{
  "n_layer": 8,
  "d_model": 192,
  "n_head": 6,
  "n_kv_head": 6,
  "head_dim": 32,
  "d_mlp": 768,
  "vocab_size": 8192,
  "activation": "squared_relu",
  "norm": "rmsnorm",
  "norm_place": "pre",
  "norm_eps": 1e-05,
  "positions": "rope",
  "rope_base": 10000.0,
  "rope_fraction": 1.0,
  "qk_norm": true,
  "attn_scale": 0.184,
  "bias": "none",
  "tie_embeddings": false,
  "parallel_block": false,
  "extras": ["capped logits"],
  "init": "uniform",
  "init_std_qkv": 0.0414,
  "init_std_o": 0.0,
  "init_std_up": 0.0414,
  "init_std_down": 0.0,
  "optimizer": "muon_variant",
  "lr": 0.0126,
  "lr_mult_qkv": 0.4,
  "beta1": 0.9,
  "lr_head": 0.00235,
  "warmup_steps": 0,
  "schedule": "wsd",
  "decay_fraction": 0.585,
  "decay_shape": "cos",
  "final_lr_fraction": 0.0,
  "batch_tokens": [16384, 32768, 65536],
  "seq_len": 128,
  "doc_mask": true,
  "train_tokens": 170600000,
  "steps": 4437,
  "dataset": "wikipedia_en"
}
Each number is 128 + 32 x the weight over its row's rms, rounded and kept within 0 to 255. Layers, rows and columns count from 0. Numbers have three digits each. The size before them is the row's rms in percent of the matrix's.

# layer 3 MLP up, 768x192, rms 0.191, rows 314-527, columns 64-127
100:103109132205148150118209195077123144190158156092098100108132129130116108108161177076095152189188099158165095115109118144142139084156167120132064128110090111079180118145163167128111130126133113
111:025175125147085078135148140086173143111138170129108127087114111125093083072134107125065061135175101142147137093108126076127167133163148105072107156100193117129145125158070108150183098122119136
098:118124128100078075119138161079148134096139151146146101196094116181088112088132139081092085112094098120164132121140143121137101133149185156079171096070107116163175210133094149179085152143105106
089:093127110164115093178161080110131101141153097097149175091152094074165080143189112113131139146129112182062127115148103075126167145053067115132124123200072081121160184138162151193142083079152176
103:122119114131130089153161101157193224137121123100091161114130153135069098105085135146131128151106118171143135113156098168153143129137174101195121202147104155167120093116128186142150127151146132
094:116130118151075051139103143195140171081139101146200140099179150121040096139162141134148153145118160047134199130145102113156102180132199158095145139113129107132190131162096089164198171160133135
093:079142156156140144119082143120109157123143098130077168103066111143151055174147115077154089150114135148120164148106122070167119137135116177101102170131197100161084085157122082140126127138115137
090:131073149109096142135165147136140178082139134059145026106068139143124114129131132142150174159115119168125161133135115128136127148129202153163139083128079099119141101083104098091169128083064125
086:069110152134160140104122130111096133149081181156094126141099156154141126096147198077148086134145119105150117124122085142159177107153157131165121116126118132114126112120161120146082129168096100
110:104092163178153092133141114126069135102159111137141122151170115115130066123138087134105131130130134154128139114069192121140150112126090176151100135059181155147081122194141126119099113148142126
115:163116189097144101137111097147120195120164193127068125081101152121166105111083127103192103143055090167124121149129137124148130153102097089127145101102125139161186106080138154160174078126132131
106:138084151165146166155110183134107144147138130074123171069081203167126120102098159158132171133139126174089147103157115149152122170148165130070148129225140113118194133212107130163132098117169095
098:114138153171162196167157152195160117107105130171160102133147075131120127153147112131163122125154112149122136156120133146120147161150079075146099063114154200102161133107146098110182146113127124
091:121098125071110111183128122139103156107147161102108060156145164104120153127127082131126156151191180098156154038132128076148159148087142154165123176137153105159103116159123075109172142162184106
103:133131129126145124123196109142059127117212081132150147144173129156125165115105110188206107143129141125104118105124168154142174116120193134204090103148098079085142106145140107187117105134126183
096:158136108079143127107128125168100177127113103108140117133125183084106131101100096075083126160127131163145094119153129127116117098106135135040175141132213097181188113156078117131105186103132135
091:141047108111121098127074100096175130119113135102072121119170144102103086176134186093112132173153142136186138150117142143164151126108118129110072148186121154161136108121128142159123116124200112
102:117159149106097105163047081128100079150091158147109090072154107149167132101120138130130100143101088100098066142079123130079186111101076150123127192183140120103096053107157139135145108131098211
113:100170155092133135158090059164035103148111163130092085082147160110073097123151096101109112167129104119118112169125142147123093169158124151131162160126155085066140155098166176079091111065087152
081:089085142154151136130139114097112166152062100170162160098122131153129123153126144149136050191120075157115147134082093093135132178140082175119102144129097153163145161092177077078041113110122113
102:172182150159128138114116106108136117083136162085098097130139118082115119078106128131114167110152165149094133145128109128088138083113072171089113118142124106170083146108149137117144136077084165
116:171103164144097102088124072118118144111064131138147113119138157156123136160094118111074085142159122141166129115162101130116093154095170152117143142108158175213071104114127067100091121111076116
103:141106160183135133169154112110075185111162093091052119121172114099108121101136188113141116093163074176117128127044142184159106130071172119051098120171153134117129075177155164103136121189104116
103:142105133123158088151120086122164139126120111085146113099124126128140172120146141141188093120130161150160114097135075145138117104071173193080136096128220177117191121132119179176127106136091132
091:107124092114180136113116167138122141173137079128135127089075124082163169079096140121136097141101105166112111182172123145117151120129162118125056192080104148120144104126169124137151142097074122
102:068128093073062070091089166179118141145118162083110163141121141080080143114137086101096177105124138156083127129156142110120127140136024179117092153118200190151112115112149096132127088132125161
096:131131190156087159148136124082155130097116161089154111112147139126103116162074100140091099106207126145069184098135056143208143128154106086116144127177196088145084142167121121116180120126143145
096:119091159107103118177141182089125167114157073187125123136173124097119073065129176118155123164132113110132073111114145146086204150142113123110086101148058118136174077094108117119074148204187200
116:117045153086159179121163140126161128096139138132087130113105083129130118120162095173106128086119139107103139172059137197129166154160154219182090133121144143127137044132131108155101124129091124
112:142128163155115086125101083153127093111145182144096142150081129122068122092130105120139180121084122216165220148121148135143116133150126168197119129140147086171134133136149116139112173122183095
117:134124140167144132155125097169101148110120158145193130165158127127176192099198197126171157147095156174099071106091108154123119130095082145067158136203172152165115144118108125144092136130079138
103:165162156127110126070149144187167095083121164099195143139102136106128085099125144110113170110090087143108115119135133169113182152122144135100145114122127103174160070093133184162085139089137123
090:095128182174177130122125122122118188105147172196189111185155079104074140115156143049121088132121143125118173116173127158144110109155128147158121110126145062142143158081119103145103187087094094
087:163126179130132188162212103119055130127136118127154149141202200173172118117154138176133143163137092116099099078201144138142142127152136101138111081157136145103108138145128136135081104151161126
091:120161134039096108161129183090146185136110132089167082139156113139152129142056120115185114189063110167115154098188146105141176147131141180132132127163143148122167140099134105087100110136121117
103:177153137153148101105084111162089093109036101165139172135153153142148203159153139178135183110107174161189161143139138119184099108078167136115147092138093126166179136116137119100119105044087139
093:122120126136127138107123079113088210134128142135127078161058130105128124082104159145074129135123121195133169131131098106080136151108144057081137130142196083090072103112133152151155073081124156
101:117157105206088087142172070074089154111096169176153082117130148110065098096132131123155112126130116111135094157083044089122146166079156117097072128102104121142150126142119103171130082111108172
098:079099173191106107101135131167162118138147152103123127145171104121130151147121166152115114192161125160110138148142210104083151099089169134085068129087101117138086080154092146169147087066141181
103:079131132153115113074179109055102123108110092126165108105138126063167155115099124204102119122134148146150107127136153085120080154162123144120156162122089126101081079147120113116132138118195133
098:110073154137146079129135132107135071126137166156144099102066161106102099164102057108120078094108083133185072129128106133165105159184117106183103073136122151111107092164149159095123137111165154
092:090091112154138148080115111140198078163113147099104109132123110152134163163145152140132081123127105109153084132065114119128164126115178135087112171191127113084101131113167166097102094146120122
101:128106127171102071172134160164128109148089144110116125142160105109079117090168098159088114153141158101106166160078180121111146148117130125103134092025143180089149146102104089141148060156148187
116:091177138135130082125164066093097122126115125113126147082153158108135112128135094174136161185115155151115127126146105130116106118107164110121073123156118124067103071193177186163117117140156083
098:078100142176114102142182156113120092219106122106079151097052113150138102166139129104156113085159174156093116073076129098127166084177179114172090057154148165141155141149081152124161104179221110
098:163186158090123138107061107141104131072156153091085119099146102108174160164120077168148194141127127126175186164127095154118148178127125123103201105103124181134076129115090108160117119146175107
100:146121167143103127137166128064122139125135107169096128172100180151147130138163163163076105126084154160119108109124103191114197112169195081140079171078055143117144129128171089160152072123136145
102:118136146128071131142106114151107227177135120144133125105141190108131092152091155125122123131100115121113097132178110133105153151158198139158134137106149089082061185133048180085156172173086115
089:144086125176147128150182139115183157113095092166028121127135117160131133144109147171165202160112142074090183102112185098122159108115165152077088140167155118096208049154152051110140099138121147
094:127118170136116107101103130139156139162089132194080155163068166140141171138134159136149146138146057173105205148096093143123128167090082147152135176130187146190139075133138119114121142171144122
091:147064150168104082151147148138106161147106130096140109159131109044137150167135120072163143179142128107141147088130107070163141114102154110140116200106188100137105105101158143146155104088142096
095:065092187100084088145142193132151148077166153148104120170125171092134087160149130112077143117143094091110075116088070116156104154108069145076132120101174127137105092124124157175194113113146138
075:098155078178114202108134087112170039140124087104146178088142156107145157159169127124128147084167149174087122164139116135167137156111182126120091128139116101180093138162092098132156185137091148
106:113098166147141123130106110088137111192153098102128137102137107117134116114167172069192181088177119170128127148115175114088158117133170191099143118135139092101140121185112124166085165133136143
101:118132129181134073155113096149133123118132147125113135164099140108151158140110110193131109094137103173101101163139181103166153180063102122070127128107117103108089120149155124119163142066184140
090:183139168143107143134139185131064166125087143158150099149173194098074133132170165103137097049128077200131141168141112122122105205064154165150127118079110160150140149110134162175151168124104136
153:180165142101121069131191192086183109113056155127088115123152131135156116093144088222057058150098120128136119134074097127101128086097162150104113151129180142135082174115131132115160117132132186
113:102177146122093154186182111124130146112162113190145080142193073125139095152106101146162123087079150167127166115156114132138160161122166146202162082180106161074127097149078138166095163056133113
105:115078188129086172123133081088075085163173096127115170068118121131168140090137106126089038092123142126178077125109048113166157155131153159095117167144126087043118128115164145153074169147112129
106:070146071135131115102119172121146171102117061105105058135115077108126114163163126119161104119125082146149110156140119109133100131110113136156112065134075138141145154139095148156134152109121115
105:143206094125094158139142077166126082081105125086129150155106132114067110169164146134102102110155120092122114197110119160131086150179116105133131148161133159122126081126131085093145062155134184
101:094132186118099087060166135104127191162141132104162088108154127181084165118097147141184070145204149139122136153112176159130151127186139162169132126103107091114109087188109153166075117147128141
083:124123103183125147122123128064129163147100170166139130126162182099036096119096170180152111147129136125097095100153156101160114107189152115166086022165139194171116081171132134076183111063126131
114:116139137204143108122165121137090145142119126161196132086166141112104115102143171079077083137164122099143112163186128140091165096181145131081189149184143144109145159177110128109079122052098115
109:162160082111108126158151135205125178109114151138163079133132172084112116159092075129112136114089124145132131150169202174125137139122110092125125138100154132138115109099166136082127105122157146
088:101069153046096065179153124087190141130148092136114124134159132151147165114149137154172088159182131145139141121109130167116149163153121063142066161157117171141126088114178128127104143162152124
094:111127137167118069096132093155113057102100161158147113150160102133157131106098129164064166099103098097144068107091146125098178119143117154109122142086154123140133150141134126143102153127159230
102:094112117120086165145091077127144144111118110141072096137144142107110076149138142129122131145100126130166122163111161112174130097102091072107164135149087159149095084141109146176175169120133126
096:162071121167112117166154112123191201108127129147168195119058165143072167098110129125122124110148124093068148075157146087089143126081126108153146151138080112104176128150194138203155094198087121
103:114146143107127191140106177104124181155070132136121176114110082117190161111156087114151121088126164174079074205158099118100180070151168172117109148141119164195156090092096164170124128181118112
105:195138131124109074163137139100135195154126130134092149092061173124116061187091090185160162139210129177099137116066126166135168139105130208177160127115210184106132168111143126167140178118161096
100:117143144091153083082101136133122119072143096110156117115120100111130112138161187102127134123104171149126146136089113169149091082096178149102122080154099102111166118089142107146113150083106159
091:152107157107135106193109114149174141137132127073149110115115163167175140109162150111105092170154165119148174129044137108142132161154139123149157146150066093159157087092172121154094117113160085
114:124158183084176059180136083188052151071102111154138131123136135133142148123122149143129128122109110157107143130120123122099164132081092164137191098148195134112120120157118158087095157193077158
101:137165105141181137092107128115158135137136132071068115091148136107117108205108122132133174138088111140122129089137140178151125159143108169111094120169085173127097123079149122083126077157116104
107:122137082180090102166120150114161196143193123101106105129098163119107063103136117125097113104173123116114160170067165179115086179126098137114092111177111200123161158092170157184149184104108190
106:090156135099107122158143133222085107107102205126087143126184153096128102116119121208123128125083129192172163172127145162148118087140147168099154129127134128102146144114130108096120211108178191
092:131150153114171105163118154153164205151160124084145096118132145079102091163164079113155149114144138162104108123134124099162178189126082135135083156114100105164143095185096107102154092155119154
086:125111098107139122069134093189049197118121099100126128135148210099108092174131143146116110126078078144166147092139019114135175161132166131104161138120149112143101114112164141089127139119142114
091:143127101130112131140114185134135105133119167115119178082105192151072100104133161080107183168141106117149137106143182175163157075133138104134103179138144149190114105122193077114172092143097181
114:146211127174165129125160092132160117059093169109083126103101100144156140125110060101126106092196132113158186061134083152047117133086130118146136141122075140117092069107136155139131120108101136
107:122101111125161110130119159079118122118138102174118165129148129116113105165147086154080137121096144143162172150063186074087084111135127128093160214170139106120116111120085123182171135130163076
090:133150155155107100129032132157131138110087145048112113093158127148140150111175108144145095143139117144146153124130147098146090147094179129059156119110121088148124097133162088168156128160105178
099:156128182169120146127139209183098090106104113149142033116143127161146163143173164142125088148206098079129093122150115137083094159100108111126110110086142183153156156108114145101094120111093172
099:144184131149106129146168173111222137131144185143074138037161127126105114106171141148095128112167115172102147065114151131155069103131135156158141108178092063108084097087163112165136119170141121
104:107137163096114060083108152152128173125142187114146113149091155044092061084192102173145059097097119126162104109139199109153098112148149092125136115096132103149102128175128129108085128155128077
103:138176127161135128133150097111103179098112115115128091121165143137111062063114110128115120153101150130094108203081121095096073134115142111101183144125118177094132132140133150103090081122137195
093:122109144184123085087069171129132053148144142118133099083192116118216140146168137180085133125129166134107126091092130133121157181176143144122127127131110126144150113071111114204163097108094135
091:117152144133131092093104109128123138131093139143089123131147151138125133101182152122168167106102071086108143101107161196064103147091106097116177125166075103143125102124154160184128068139115217
098:173099166176132136099124158150117109153118147194158120159117119092151088130139193153101108176101115127111163136138154093076166126173185120139053171138074183131125127165137162077053160143131125
095:077160130147108146203079085106101191169114159141146145109111138189137182150073177164138144060110103100118217105191127103111160132148154146111148106126102102066139104140140125154064129144145118
104:191110095110152157123151112140181141117092112081136066123133126099144120124148106085150133212125110108131161115088098100158174112161104096116094114175148126114149106100166157145127111113130123
108:112092200132148173103123200105087106129135136226152143100134109130134112127137186130169082139123134124151128180127042085181108117131142177114095182153094100122110137107154102153105132150086175
101:150136162182102089107192117105124158156153110119125158152060102118102112122082076139139142079044077154138090097138105086110183113123141135144089101133126079143076157091147098136115144157180179
087:156144166197065126125116115075171147166129208150124149103071155072146133156118163136113109118124093143143092146124114074086087151120145186117146145069184090110127124123121094149131168143104113
101:089117137119135201122115160156130130137073145111091149086174072094201099148163180093123084151152108141113068165115095037175119122121170174157138129190177130149102096151117109171118103115123132
108:164138156218098103167161115101102157125078107146149066084177141113111104133095153234089109138200126164080141113109104095153086114148168140128078170145095117157176129094079113189146160099095137
099:191146117134118107101112131152071193161124172148126083049137107156145163138071091134075139137125116148111116165121141149180130155084186107176106112110104130111150088137155088152086148182107123
095:069140127118136131087083148127156129073137113183098066094199125194130163150145153105115121154104172116111154129134149079097090052126125167106158147167156086165169169124127127123103133131166094
112:083157153142116115126057100061092135077046198172093133163125123089140164084128168176096192144088104128115109125108129120114127126112147090150202143094064175114150112090089087106150153091112153
108:150117184100124080133092143165109183171110186084172123132126120095123155065108100126113141179119131114142109192115166166197178152114048105122112135145153088142190173129132191160127086170086171
075:061128135185106170184151160130129072153097075182085099103160101133157082090140104134155149141145160132100149149195103106147140157188180157135111105138168159140119128038139154159107137141087157
089:129098209196070152143141157124131125124075126116161104110088116115135121079114134113117135196136178123125162077116090125164162156155122127115147213073151095162081163068141118120136070121185118
098:098096137077089156138118107155117143171161143148105147150148073131094139143121132206123082086147128179108073142141092130147113135168176139083120117142143116127110159139164151184122117161159123
102:072128142145095071146092153114139134127082093139144142063107175124152169133094153090120175132103089066189114126117128094082107084079156120129104090075208093152140085115154171147167113098147137
107:131179173106135102051127095112170147114161154131152150178182141156141035152165095174152127099121112128102108069142125144135070185166125098093146158108132115140199171083086159078119057105161137
086:069141161146135082158101099165143145138113135120171086112176100130131091145133140191168086101150101163143092155106139144109144158173173100180124157088177132156125179163111150135092116141140119
106:093128132097072100078127170142081118113104175142180122105113099137178088141102130062164130133141140106081117139069136125140123158128137132094134087175146135092058141198158183150108061174202127
107:120175178118159121127158096179147127036031116133156169037116102059131103116189151198128102114120185187132186204148169134117095111076131113094113112131126128077107139107127114125150095151118123
094:143106100146083178115160147138123154109139134099172161176128100142155139130146104172182128098157090128197146095133079102202124206121148117185126154139137058127109081092162167143134147126140128
082:075158125153126124132106156127093120112132077152130028100158127095106093137120121151136160108113186200107136111126097150124122111102125089115166069121145143103148054136120150122119188207103131
090:145094103101099087141129107154160128155056112133127146133125111118096170223145148198064149114120150148119118087145155141146180190075097104099207096088124161165091151136081144090122098147108093
095:158117130137110170134145137093152074134104114153106079131117131150125110111161149139136160234103133136069091114122086133105148111168109153141072145143137121134178087136162162122080127117084085
098:147128155110117152128155151136128111140135124143077117144167151049136103118154093128072069144107094109152150169165135166170107131147136133134107115131137115084087157075185161093141124107173152
098:194108206138183097086143083148151141146098173166070139083172123168119125118134165190162144111107058116110154117125160092152144126189146119157122116202147089058119109146109114129093105128116174
089:077133169166164131167153136128163181140156163108087102104142086084166120142106164147122123150088115157114137133207117151077071148074112072099092175120172197141104111060130116131074172174057133
087:103109160124080092091101142127140090096096126130046140095130091149113162191122111118117158181179133099158152139079120135192101131186160144112148094043135111128124123116136124186205138150150112
094:087128088149153181139041134095096114136165151092124164047112180093093135173121149104164117110156140129161154112125148106104056142081134155178123139152141170167186175144164100143129142137106115
096:143127150103196164090109166183107162082133177137170089100121130130139141134194143140103155107093065120100145089118170168060118153108095147156092107091146150122073125111134115090103170118151151
108:176141145130134136116146135093109091132136073095164139091185153123090104108171146118140089160103110134115132174128107145097148188089143147086131126066167062129097142119079174127091159111164112
128:132160126118126176148094122128087108157207175124111164103115159138118096160099092154131139118158105105118073144125100169089138123105081133165096147132134148079133080119170179113162119110161143
114:098214173192111113115138106138133142100163159211123141133122160102148164177165066166120139106135098173085156171116150092107065107145135146170153158096126117095072139159145132182172166182145142
101:102120186191200124112144071121088062207059035167111184109136128107108076125093155077129095142164144093144122167081138135135164124097030123073141172163143172095194094131141102095117088125150137
087:065096154117054162141088126111123140139097144174172124211087087145133169117160146124133125106132085114115148132151108163133119126134163151150131130198131115153124119162138138061084101159037130
106:160176107169112083100143112128157156076140096117098130130097144148116091091077182133129106102153156075118124092143127134137094133185183170129153136108098135122127108074059138214074127164132120
099:119126144116161113139122128144126144143114064129089208193175118084126097119134134143111151112086149095150187085068182133169140117139131168073134050147126132100169154117149153103063096089058121
096:105174175100102200086106087120108160108149204140085173157070139123118139112134088162128161155113133134120077120139166098097111062122154172117132178177146124084124148083144124129091100134150151
091:091196128144146130145150118106090091131142096085097128116140129125143131137128117160165092145122138134126204157109050096131112114143131109135122153144132154136124101152118120082137138109133167
119:092110073089144067150144136115105173088148126078144140141202143126136090199104142168088143130129174138102098144169127117108084178155121201066142106074136137150121163107110141076132112162100165
093:117121112120072145176162077164121119147170134097099148114092127122146072120114132161083146129142140102139160082104107194125117186032140146152136144096149131099117134133129130181089104078130144
112:126130088120124075107133108146132104116136117164121126160142132171145118159093062098027089068066124168099090199049118129127135145163172129129063149116173165142111168106136128137115111115127156
099:120134193130089110119112148120146055036103101158100101139172071139109124136119071085133101149121091082154091075164143124114095141202162113143066126105115173188079089140124144130154129119061128
103:125153188114111076095078138125106151191152120197115117105097166117129159143140162095105130125137100102105133245131129110084131121177171116136206111091112082143157089096105137104126099120101101
091:131112124135123159111161142094117078079099150075102076125131120118152082126163145148117085165109122109102157108148098138128123113167102174112078132142136106110152119078162124128091163085131172
109:092145125152154127150125108124124138110152047155081116153178126126129120098134107084093098107054129124101152123065125164137145108148125099110118122145127157096105094177126197157144126133083114
110:130153138179080154090071068178182126114125117172184117115125147107148119145130131184133131133096138113080153119125170093134225158142169083136064142103103119129149181124132094157127116100137198
105:145154154187205099157126100114166148116144127203125117145077084143185100181144161142138134126145125176090136105152175207135152116128102113101122179087138172117160107124207121136151091106085118
102:174142102181125121114135091176123077148178156139142157160085128128180121110100176127096141120131156159195059080081105179135172175103175146127098137155159148115081163159116132088151063111111110
118:161156111190088127117127106123144115118149171155161112101143161057110147131117082114069121154098120132113106141111131108119114172121068134122113146104114167074113147144169163074144148157120140
112:097136111131123122182180114121128114090156083177112150108087110125110135154131101178123125126183141128113142163128162136189134097152099161143155144155156176170160096142174146168078136106115156
098:115164136114104162111203074152131130158157099080123111096159136137090085157183132125131111071158112154164140053159112110126121132079127103151178159075101175064090097133083119133151106118130177
105:128139145161058125116101120159110215173135156166113200108108102080153128123146112159131167160133115167093092068136088128116142130088136148127184061126141123114123123114144170170124103176043104
016:080122100085119133109137126069177126145126111103080054083152130119068141112206171161072126142124096113112143088162072122108132110128161157141162084115131130105156071114117200125162113147113160
103:095197122102184124132106148032099128132104099093131108104155106068057153103147188140145118156110136151092144144140131114116163109152155146098173137126123126096107136167167137175132095139096145
107:192152137136159072141115095144080159098160136173100107133123166215178147166097143102099128121055139106169164138150153110072123204147185168102137110151137136121102112118160148090182080190089101
100:111123077140176120059174077180092143165122124110134159081134120149098117114158151132142074092170108129174130111170030101136134108087131116132113165107116129114127092132110096117094097112150141
104:117130144111118075189120167130048124137120146140101130154147140121148195203160104129154069145098088091118127124089108127170131127102129117118160136195139111122104100091091143149114133143134125
102:192165115163088113112150093167157155171089146137100089132173178143125151097115143119145111127092153114122138182149212161133109087135201205213125120069136101060102140124152117135144128135141146
104:175114124159143140171136169131128064141082148091138111098147153073166136109163133125174095114118127135084113122067092122126150122096113137083071141164167102149177154101155105063116139144140161
086:097126143140136131172099199127126145120113170133100154135090163107123105133186175126098186123074103117110146095143096131156131105175157119146102132082139139177146164165073179141106136059145147
102:107150176120177166141138097115065147137177157080109143134048107117147108039084122172148104125124115099092057175123083107115101196161114146135118109101088136091148073194129075115115139148144184
099:108099177110158122117162130147138118167099083167107075098190129109147174155083132168113164112100194156097145127147137170092139158127182144104142143098072118113112125070072144126129142167123103
094:110130135137085160128168112110085169131124125148130092105119065112125082233098073081056110134159170184125171140172118133159176120124110134168140141130173150108099138113093083168097161197191078
096:116137132136121147159085131148114098104117184173167096136132151142156126126170176129117129143105104130137063133163129124125105174131113105093095085136116129126113113063177151161113117141102102
113:125127114093063069097145157119137202156132162146153131102128080081130131096155123139124164139085188106097190193087117168145111118099082175111059125149126186121118145147092173113156084166110121
114:144147176171129133108124136131081160113111167146173153141155142106163133143147169063097160126124152151104153111137086097113097136173128090157143094111155143139136174137180111143083123107074145
094:152129154081169158158109149127135128169109106123136072107135093112136091095110104118092097128169113186075111150101120092108177182156194155132097141077055085052153125096080134141105184174160126
108:130126170177147095160084170147134161100093207056127142135099083121158114106093199131175184122140150134179062131088138171192154171124158081122148041188131115184185122140128164118124135081089093
104:164110113167064136144098180120218125133103129145092102134122118118103094121111128162125172163132151084132070126098128161099147155039127144096095170150178153113193131101144118083070102161145119
095:073190135137173164134155125136143099154175128125125165116159097102114110173156086111128150066192166137127147165114134076128179148119113152158150135129143059130177108163150154162086165113133174
102:108124120084185125066159148086087124106124134126117098108152107135222137091151057134081096134132104140090149163106103137161126095117094155129089088148129112136120190095149149118142138173115141
098:113149102131143142152139161089069155119127225119123147110160064106121100150166163105123173134123149168101147175161089146099140120135195151135153141186135160125094131124128153096079132161106160
090:098165142126174084101103117092149084121126094119116109072130140097105176120092144127118168128124124140103075113132171059145162135128157083206138152137109114124082130107125095162123170104143188
100:174128121096145158101151160075158246133121121138104075100186180090152066139176081088115090149147096121116106102197112174099099126160181160114147071157163092151096193131101111120124101153109149
097:063125139206109116177136130096194123104152130099135118143109140148113140142087065118105111105134186131091159101100102082119167146074147137105097139134120115089153085149132100182143159132149165
114:131161159185122125130154144173155142129113057117161096122078157102135098108129128086135119088041168084145122131127113052141075174158147151102124081102066173121154113132116148078201140079103127
089:134159159179145206167147119111068134123068088129104098125097171090138130158125205144156112173173131066094134125177102154085075114125132200125101127191098168120104098127155111127141162049179149
098:110084097135158109086111111129116200135129138101121138122148114053191137097080081141153120143154122117058115143144120124118169134057136158163134122193115136095096153124150138127173046142073168
100:156101210199124117107092114113135209107142151126147137170165071092089131167104188111122174090101106127054153157101176096107081107167128153124112133125099152118123101137118130127138152178142215
103:061121161130162108126109163140110130114160132155162102153140195107107127122118160124118115096147136157152106090121095139094176093087125121073169153102092129205161146086108072126150167190193152
116:100149186184181133122167067139080134105121136073111104067171168075170181151162127100157141133169116120124137110146125125088170151078124130140177103119150109077088112100110166144093151174158193
095:111143134168127141172175185097134173117118181144097111148190133112180165218144131124128139153221106140134141135213170192106175144154142170154126113116130105147111149110146079104125083084154090
110:108086114090075105190108098191109118095120143142108153128139118150076136142173059091079170146086100134146160090101118135181102113084089117111130123110185139158112080173095149088159131177150121
096:132090114163150148128111094144133082102108130126088086160106116132091119090223117098133113152112090156125169125121118092132171149158172157147122159077152108188135145134148073110093120146117139
090:126102158036081069134137108138163176120111105147159166134137098093131161108083094141137111121110135081127169115059140104160148085079139112137110096129120088104038117143123148140150146109100120
110:168084164078122128116150172156180154159134167091091128098198129119065141137116102092132132097145134131148161160114175096134121193103127123101125148094115140094110135123074136129096183124084145
106:138146181169119124122110162135135165189181165128082180063124122179135070189123134184169111093057192087141137097125150121091120160139114196093115086102096137077102094167157129107141133121175113
010:106180137158145105142110160175160165141165147139165059120149139123109147112145142128099114099181110133094163120089141163082153083108157145108111166148181170139086104148147168154143138136079138
099:096120069134158154129105137143154178157113164218137086101187162116154102136119073094155133074133117105147135145147106199121138144114114185170131173173150181143121090106167117139097124151085108
105:130120137106071153123093167125158141096098133023161095188157142113145150100149142122113141142154173125116152117089123103163151113105062112127150094113168116136083151156133135108122163163163183
110:173145139171106147129175123134136132143095153115153111094090141094087173139131143103171169151109146159139108156181143142125217151134167092117135130121157107113124117192132079155144180146147181
101:034127139124143152163155143067108130136161069109163123079165118133105146147119148199154108180134138090113148157127157105130178137143203195089133124120131100168081114152138122130099135096063164
092:163133109139082103145140098117119182130077139200095133105078141134180105089161078123088155087117083150156089116119149077118096231106092142073113149110128148187127119141130146108099106150099136
092:067126145078090082163127122095161142063107136146155149116140130122120108193125119147141139136145140149073140122144084181184084143074146116128137139076082104144163104090116155166125123117163182
093:058175130119143136135073131150032128156168105131159109153065123131098101098099158220171111156152054162119161082167092180160124190164093113122082122124122084163094142123130180085094112141138093
101:135171098114175114098113129163131108098049063141139145153137115129141137139198152179139100122129134132157157129197133118160083173108130126127101144199103158121110119098141085100144097210156146
090:130129114105121115140118121137169153109141099081125113169064123130182127138148069122060105111159139093136162103110096164092165095146109123115140158116102124102136103129116102160161176105169081
112:179103195087137151129134124132122093097115124117193122103125180135115130181098146180140095129130139098136147174144129078149142114161180159098165078112151097075154153118133093116137142018092184
088:167098092180081103173142065050173114100056086207134130171079093158149151133063099105186121077152163099134155127164150116115127114129198118130098168074080146132153152115170129150131083098082146
092:112087167200119134088150096049158180088145076140153156147141104093151094103138095207029116157152130139108077150140128114150076135164146146187130099072104086116117081168139144094130150124143129
113:102116185086026104122162095099179143127157105160149148165140172125086126085124173170073108160164118166173102085149109174111185133123163148118139177138056121129124112170135123145111119128210112
113:104120151145112168145168117097137106107197124116152153076131178174111114136088139177098049106204153120146165142202118128091130102140132161148094116099127060118127104085137170179147090131132115
090:197113174107118119091146184137137126071139122159117141159143144157110117106130112113174129144165136156139044142157166076074153147120173119177129142159159137115085118103153139152066123132188099
115:147095206156146154113183113145134143194125119140149211094148152101142104111132181124141113073146117126106163083082146098154097153132105186088116161154178127105131166092078141088120100116122132
103:166200076112173153085125137097102162097059129156059079162106176135154134137139148071127119105144109130112070131130142169148185097186100179110124087092137103098152129118124135110135079137161109
088:137116187073101130053107058146056159085118101148124151141108193103161119139113120084106094135120098076066157083124099118158113136131118138122132107120112127122095098163145122138127148076132109
097:100118127107130100152182043098089190128171134110153118098161129157129114104147162137144140162217159191128143154132128119158153139129067167094108141166121135140097124159109118158108103153178146
082:171107209110119065113125126083133152124128158153131136114121148096127087114155084122119159095106172103110135068217148125121123184210152141135069122088231111139144168109156143134136107111104155
086:092183181122166164092146177091140120190161177093142121120132132159117185118095124123113175113151065181096108110122082147082141128184125173074137155183177131082140118092121138085136110075122193
097:018147112075096096169133132144115116148159049079118112170134126181147131151120164181097111101202139145106169144126128119170082114114127158157171131111138109136104146102134117208126146115106176
018:110175131113089101159109095103103141165124178107220049109141124102181124133098137123059153181155127158177107098162146129135198143128127168116095186100064128140161100060088158176124104088175156
089:048145138160110164171151101085096090155159160174168141101104089099116161095157122132167174139196151166069088119135093173122099145100136156133130099135134122163113079095134099093164132074093162
106:182169107154133132151157088158141102109148094160163093137163153162179167118171145126132135165176190168137083150128143148137183157094148178119168104137096122087104128112173140155122098101160090
099:065087212084166110135066106118077146059105073108045135134187136128142118137126127096132083188102109144086144145088136107167171092093180185141092136159140110122088107155146189115162142087138148
107:096138143137152193154114115143159126121120177057156127140135143090104089120090151130143143086150079185177098119101154163127133134125133134135160083175131147092152088119141167149115109057088122
092:082160160165093123107136117121157165093135091133156157133116145093081120162134137176222166177108106129126155141124069142144152148113115154145110150156155145104113106095121058104061182120180068
100:141158126089156133118067131161131124080144117032164149103112095120155167117098157140164170143060137164154101144125113086184070102128133119107135096157137166085113051074165169091120052158081127
108:121170086114166191154133096040137154133089126122151165114129088112093115158196104158182140072206126140127162151089121138091120102078143151145146123114180090116112102152162117085148101126101097
099:165178119186098159106134063155136193106126104101133110097096151121175103128145125126094143141135079118128106146154071136132119127097126153125096154126150106140092114132140150091105100124171138
099:214046077133175106134139076110177130140123100145100145093122157147152113156147103124144122086139138120165137136117102150165087113112089156139165114112184140091135130136104086137123172175153152
083:118108141168073158167156169114138117145126153185127040155124102101116159101095140127086139085105096127130128127157194164124148105171141165178095078118152167143159068099154138141128167112142150
102:092115145154092110118109123203098113114192133162087111099111147095107123165155168062126101167164122129129141122177161096104112126147163167195079094147120106081164098110136130099162113101132185
111:135122138095164140118134136055170153047157162128156149144121146153111100133121118117113083123137165146190147175120141221167104120130139075197099142126141134129113107144139143076168143188062140
095:112117105168174183125073104133159067142136144136093129166109137126167102147176176161153107132097181137182035189151160187143088172110088100133162150110131150178130098130151123135099066117097105